Weights of a small transformer language model: biases.
Each number is 200 + 20 x the weight over its row's rms, rounded and kept within 0 to 999. Layers, rows and columns count from 0. The size before them is the row's rms in percent of the matrix's.

# up: layer 4 MLP up, 1536x512, rms 0.0752, rows 747-771, columns 128-191
# down: layer 4 MLP down (transposed), 1536x512, rms 0.0857, rows 747-770, columns 128-191
up747,107,191,186,215,171,215,240,179,191,188,219,224,247,209,183,185,199,230,222,222,241,210,218,181,170,140,182,210,195,189,179,197,198,219,196,213,218,222,198,211,195,177,190,238,181,190,206,216,204,237,203,183,198,168,198,184,183,230,222,190,199,203,204,224,223
down747,110,185,225,193,193,213,201,159,224,187,202,193,203,219,212,175,216,242,218,228,205,174,206,207,181,166,207,184,196,191,195,234,200,220,196,169,218,212,215,212,182,187,239,215,223,180,254,200,192,193,209,231,183,172,195,195,243,182,188,211,225,232,220,181,206
up748,096,212,230,221,207,235,168,248,204,203,186,222,199,229,203,214,217,177,205,207,194,219,187,197,189,191,194,185,214,176,204,204,206,176,177,195,185,210,212,188,133,192,179,172,222,204,189,171,218,215,217,186,214,194,202,195,209,188,203,181,209,205,198,174,190
down748,090,203,229,180,221,187,162,197,204,232,201,224,193,221,184,138,187,202,201,224,204,171,173,198,196,182,239,224,205,219,189,192,220,193,209,226,225,186,202,212,222,187,190,215,177,183,202,219,226,227,205,179,206,205,199,200,186,202,196,216,167,192,225,206,192
up749,086,204,213,239,225,206,196,195,229,198,206,258,243,208,192,189,210,192,203,162,199,215,188,180,180,213,202,185,215,207,216,212,218,192,176,180,204,196,179,220,225,192,215,191,183,217,204,214,205,214,183,195,221,238,209,210,228,192,196,203,209,171,217,175,189
down749,085,184,216,189,187,203,181,216,178,200,189,164,204,201,211,205,185,177,199,218,194,186,198,180,226,174,183,181,217,180,178,200,213,199,210,234,213,192,220,191,190,189,187,186,200,155,188,206,174,201,227,195,196,208,152,182,227,201,195,200,200,249,202,193,182
up750,100,161,192,213,183,213,208,175,197,207,196,182,142,217,239,212,243,202,186,196,189,229,219,226,202,158,184,209,194,191,202,193,226,224,209,168,183,187,207,237,187,164,243,191,174,167,206,152,177,205,206,216,170,167,197,217,187,214,223,219,223,185,154,207,192
down750,099,222,188,157,231,213,193,192,195,216,208,203,188,198,232,189,182,195,228,200,227,180,208,168,206,215,160,185,230,179,225,197,185,214,201,157,196,219,208,217,207,173,229,183,172,174,220,170,144,210,192,206,169,237,201,209,184,232,189,187,202,214,167,190,187
up751,096,172,181,172,195,164,206,217,202,195,196,188,212,206,248,211,186,183,215,194,208,210,214,197,212,158,210,215,179,193,206,205,186,210,201,195,161,203,260,189,221,189,205,212,188,199,204,196,211,218,197,168,204,205,194,179,201,181,225,202,227,223,232,207,223
down751,088,184,238,204,211,179,191,162,207,211,227,217,179,195,235,227,225,213,163,182,191,164,208,204,198,206,215,206,207,231,173,189,209,209,205,210,201,198,160,218,219,215,162,227,195,210,233,156,170,177,177,193,202,184,182,185,228,202,175,226,219,201,202,177,193
up752,098,212,206,233,168,197,186,212,221,254,189,181,247,201,231,207,245,215,225,195,209,231,176,197,204,172,251,199,181,206,242,197,200,196,204,206,157,193,190,197,194,209,206,212,179,191,217,189,198,213,193,184,207,188,189,221,199,205,166,181,203,199,173,197,207
down752,093,196,201,215,207,217,166,198,218,197,212,212,215,192,199,218,184,182,208,157,205,169,202,178,164,211,216,200,158,236,210,173,196,202,180,195,190,217,167,205,157,196,190,248,203,213,222,180,215,205,223,184,208,219,206,241,186,219,201,202,220,160,187,170,183
up753,093,198,222,164,214,204,192,198,184,208,214,223,220,239,215,226,237,211,205,210,198,204,202,205,189,179,212,176,206,219,193,237,184,227,189,162,188,218,197,195,258,222,187,178,201,173,196,243,203,205,225,212,211,205,226,190,236,218,172,196,217,163,187,199,190
down753,091,187,166,224,214,228,191,211,202,195,202,188,195,214,156,184,209,188,199,182,214,192,174,174,192,230,214,205,198,172,211,208,215,166,202,185,185,166,216,216,215,189,213,200,201,191,184,181,168,229,196,200,188,230,179,176,200,210,189,211,185,227,225,200,173
up754,095,233,181,188,170,184,168,215,183,236,189,229,179,182,163,173,202,203,166,225,222,215,224,238,212,170,190,241,171,230,208,225,194,189,166,229,244,190,175,234,191,200,189,191,202,208,181,210,193,200,219,233,220,187,209,175,176,163,171,217,156,192,184,196,180
down754,096,251,231,218,218,201,172,184,211,222,196,189,219,190,248,200,210,204,215,198,181,188,202,204,197,178,165,180,220,212,182,191,181,166,214,195,189,235,213,185,184,168,186,181,206,186,208,152,181,233,215,215,197,202,190,199,205,242,212,193,218,233,225,216,190
up755,101,168,210,165,222,209,201,224,173,200,221,213,205,211,218,181,196,191,218,194,209,176,212,189,224,227,201,236,208,200,199,210,201,212,167,216,206,205,168,229,179,246,199,219,213,216,217,244,211,187,191,192,168,197,147,204,189,156,203,173,207,188,211,182,226
down755,103,202,153,205,189,216,206,201,202,195,207,188,181,239,195,211,159,190,186,233,191,214,203,196,219,206,176,192,211,220,196,181,239,231,200,209,219,234,222,225,195,244,205,211,205,219,206,204,208,160,191,183,205,179,229,185,186,181,217,160,193,186,197,207,192
up756,104,199,173,215,184,177,177,192,217,198,242,181,221,197,233,213,207,190,181,209,193,196,205,217,201,194,202,222,181,182,210,220,196,191,186,167,213,199,223,163,206,205,193,168,180,205,194,211,165,219,189,174,217,187,168,196,208,178,221,209,204,204,178,224,176
down756,108,180,217,214,191,172,214,176,190,191,230,194,176,197,176,193,183,214,190,212,222,223,199,222,187,212,196,203,216,191,206,191,160,211,222,201,212,165,205,191,213,193,192,162,176,210,201,217,197,223,227,192,205,210,212,209,214,199,190,181,179,184,222,197,165
up757,099,234,232,172,182,201,215,189,210,213,230,201,185,224,218,196,189,215,201,264,183,229,193,189,195,242,184,195,223,187,189,152,189,234,229,173,186,217,231,204,175,221,200,199,188,246,228,183,191,211,195,191,208,220,210,207,168,186,168,257,218,176,177,201,189
down757,102,238,201,170,207,180,204,185,178,194,193,208,222,237,176,199,198,207,200,162,204,176,179,224,217,194,178,191,176,210,201,234,194,195,197,224,207,202,203,211,187,190,223,211,227,203,200,211,200,188,222,206,226,244,181,211,207,191,219,197,189,175,205,166,200
up758,101,202,174,242,202,217,235,216,182,188,170,197,187,222,175,200,210,203,184,180,209,201,200,199,184,208,168,186,191,168,213,195,195,159,198,213,169,174,220,212,202,200,192,224,192,222,186,212,184,179,218,191,185,189,166,182,213,234,207,204,222,193,211,222,200
down758,109,212,218,150,193,211,197,195,203,234,207,207,243,192,222,170,193,202,186,197,197,167,180,175,212,176,213,216,173,200,212,183,198,228,207,162,197,226,179,221,212,202,239,171,208,189,219,230,208,206,198,220,197,204,227,238,225,198,188,200,213,211,233,174,162
up759,097,203,204,225,219,177,165,184,209,184,199,229,196,198,223,187,196,193,240,216,217,189,212,220,211,210,209,248,206,180,164,241,197,209,243,158,176,191,188,197,205,200,175,186,199,213,208,197,184,186,209,214,224,180,199,223,200,175,200,201,192,191,199,225,185
down759,097,183,226,196,175,207,207,184,198,191,188,206,190,212,186,210,215,202,186,203,226,175,212,209,214,194,177,154,200,178,212,215,233,191,195,221,224,248,192,217,171,176,163,203,178,186,197,226,179,198,202,183,224,204,214,206,210,204,173,173,205,206,207,250,183
up760,096,216,215,170,217,180,187,202,162,208,198,194,194,180,214,188,190,189,184,208,211,186,202,211,184,212,193,190,207,213,237,188,212,171,152,208,218,197,186,181,184,215,188,164,210,206,217,158,198,215,167,197,209,200,205,218,189,181,211,191,266,199,180,186,182
down760,097,218,191,165,213,211,209,169,211,203,208,231,199,179,178,160,229,204,168,236,178,188,187,204,202,162,226,166,207,207,201,170,227,178,202,192,199,209,184,201,166,178,183,185,202,190,191,181,204,200,168,230,179,199,209,215,206,161,203,237,207,206,213,169,201
up761,100,182,214,182,200,223,146,216,182,177,222,201,246,180,204,230,146,210,207,171,187,194,220,174,166,209,191,222,195,179,230,223,171,157,187,213,212,208,193,214,208,172,178,178,177,195,205,192,143,203,230,210,189,191,185,187,212,174,208,196,203,171,160,235,198
down761,098,214,191,199,189,203,213,204,205,201,222,171,189,188,181,225,220,203,228,190,222,200,206,208,169,224,221,190,205,198,235,193,197,231,175,196,189,209,168,195,214,179,233,197,197,208,206,172,216,203,187,201,203,211,151,198,206,164,186,203,207,205,212,204,202
up762,095,148,181,198,199,181,164,215,172,171,232,193,176,239,203,203,189,210,196,217,193,167,196,191,235,227,186,196,195,205,196,193,203,205,199,221,198,149,208,177,239,181,218,190,180,186,182,174,229,218,232,182,183,168,213,178,193,190,168,196,169,237,198,204,161
down762,103,193,188,219,196,230,174,198,194,225,223,216,211,213,237,208,181,185,209,181,210,232,191,216,179,182,236,211,223,193,166,192,158,243,207,198,233,170,213,202,222,209,215,202,197,220,194,180,212,201,195,202,204,216,222,230,263,201,179,156,209,206,188,239,205
up763,110,200,243,184,192,212,187,185,218,178,188,230,200,163,159,224,214,214,177,208,253,200,194,215,205,220,223,211,182,237,212,209,202,205,209,184,212,218,211,192,199,185,142,217,184,198,176,191,189,229,154,201,233,179,233,212,253,223,197,188,158,187,212,206,207
down763,103,208,205,204,244,160,211,226,208,206,215,217,172,182,202,232,227,224,194,192,211,180,192,186,230,238,203,203,182,215,182,152,221,188,190,219,167,233,221,188,199,199,175,193,192,202,189,192,177,208,172,205,227,203,209,204,202,214,219,208,221,182,209,211,193
up764,103,203,209,201,235,225,176,170,210,210,199,184,202,180,196,218,163,170,197,202,206,218,203,202,217,218,187,236,212,196,154,216,198,204,211,197,215,201,181,217,220,197,208,204,203,187,211,190,192,226,194,216,193,201,205,218,182,207,197,219,206,205,194,184,174
down764,112,192,197,213,213,207,193,170,190,199,212,182,194,187,182,163,208,181,205,176,225,208,182,196,176,194,218,207,209,207,179,208,228,212,176,196,190,229,220,218,207,190,216,232,192,185,217,208,233,233,198,211,190,195,207,230,200,238,169,215,195,227,144,211,188
up765,101,228,174,205,204,199,202,235,182,215,173,189,181,188,202,208,197,199,188,250,215,185,221,234,227,206,195,203,227,191,202,215,191,193,178,188,201,191,207,186,179,201,207,201,182,220,201,205,206,184,206,195,158,175,195,186,185,187,220,226,222,198,222,192,185
down765,091,149,209,200,189,212,196,183,204,197,214,186,236,183,181,213,207,207,190,169,179,195,213,178,219,194,183,157,213,167,213,193,209,179,192,181,158,178,189,177,212,212,174,231,208,221,168,184,156,221,212,184,227,238,220,227,133,220,191,169,218,189,171,193,171
up766,106,198,208,200,234,217,175,191,170,195,192,206,231,190,174,184,188,205,176,171,216,185,199,202,170,222,201,178,191,195,160,216,192,194,230,206,195,221,211,198,215,244,202,193,206,203,207,193,208,218,187,174,250,237,153,178,191,202,185,174,234,192,260,204,207
down766,110,203,174,231,217,196,200,195,201,196,200,183,179,241,156,220,235,207,198,217,194,232,182,193,209,221,163,198,187,221,192,179,203,198,227,187,185,188,190,204,203,184,215,227,181,190,243,198,187,222,194,181,214,222,184,196,152,163,206,211,249,205,181,204,178
up767,121,227,208,189,209,211,234,214,191,175,219,197,215,197,162,247,211,224,207,237,229,191,185,172,196,168,179,205,191,221,210,188,209,221,180,212,168,206,221,199,219,200,170,183,207,203,164,180,172,237,186,212,218,213,195,210,218,156,218,201,196,225,208,193,201
down767,131,203,191,182,188,193,167,188,209,184,157,236,206,172,186,200,220,239,221,211,204,209,215,225,199,173,183,219,177,210,206,185,194,223,174,216,229,184,219,212,214,185,183,186,200,188,198,201,194,235,182,227,221,164,193,174,214,183,196,217,217,212,196,192,168
up768,093,193,198,185,228,220,172,222,203,171,210,174,176,211,163,222,200,235,207,169,174,171,185,209,211,219,178,216,210,182,191,184,192,220,176,188,187,176,155,211,193,193,167,242,184,230,234,231,198,192,184,167,147,181,210,172,170,192,195,190,172,180,185,198,198
down768,090,225,191,213,223,211,232,216,171,184,213,196,197,177,192,185,202,219,185,171,209,219,191,204,186,187,207,186,202,176,206,192,234,176,211,192,148,189,173,182,182,220,215,201,196,166,215,195,214,194,203,216,175,223,226,209,190,198,208,192,210,200,207,217,195
up769,094,188,201,196,213,234,206,201,187,197,227,226,193,224,216,242,211,189,200,214,186,200,177,222,203,193,189,207,194,193,230,250,189,143,163,185,222,221,193,181,194,198,182,170,194,163,165,188,192,183,218,192,198,220,209,173,224,217,215,181,195,204,171,171,236
down769,099,233,219,205,161,226,239,214,202,191,175,171,208,190,199,205,183,176,180,194,208,207,205,181,235,198,205,220,198,230,230,206,219,171,183,226,198,195,246,224,166,234,207,192,207,188,189,219,186,219,181,192,201,187,152,178,200,192,166,198,172,195,173,215,171
up770,108,233,196,243,201,198,187,218,237,223,209,187,216,185,184,226,248,206,183,233,196,189,211,215,204,213,216,214,207,194,228,181,160,208,235,171,190,207,222,220,212,217,205,164,190,197,190,183,166,221,210,186,173,181,187,186,213,187,178,183,224,222,206,177,212
down770,112,220,191,210,205,216,191,231,208,208,204,167,174,186,211,192,162,219,216,221,190,162,215,157,210,212,215,203,198,198,172,217,198,183,189,190,202,214,207,253,179,229,229,166,198,202,199,205,186,218,204,202,236,200,214,197,183,201,203,229,196,199,187,174,206
up771,094,202,228,151,216,219,203,165,238,219,205,168,180,187,190,183,177,239,202,193,184,196,180,184,201,235,218,218,192,223,208,218,223,221,202,207,196,203,234,216,205,190,191,189,221,211,212,202,171,208,210,177,182,226,155,235,212,215,214,182,202,211,194,225,194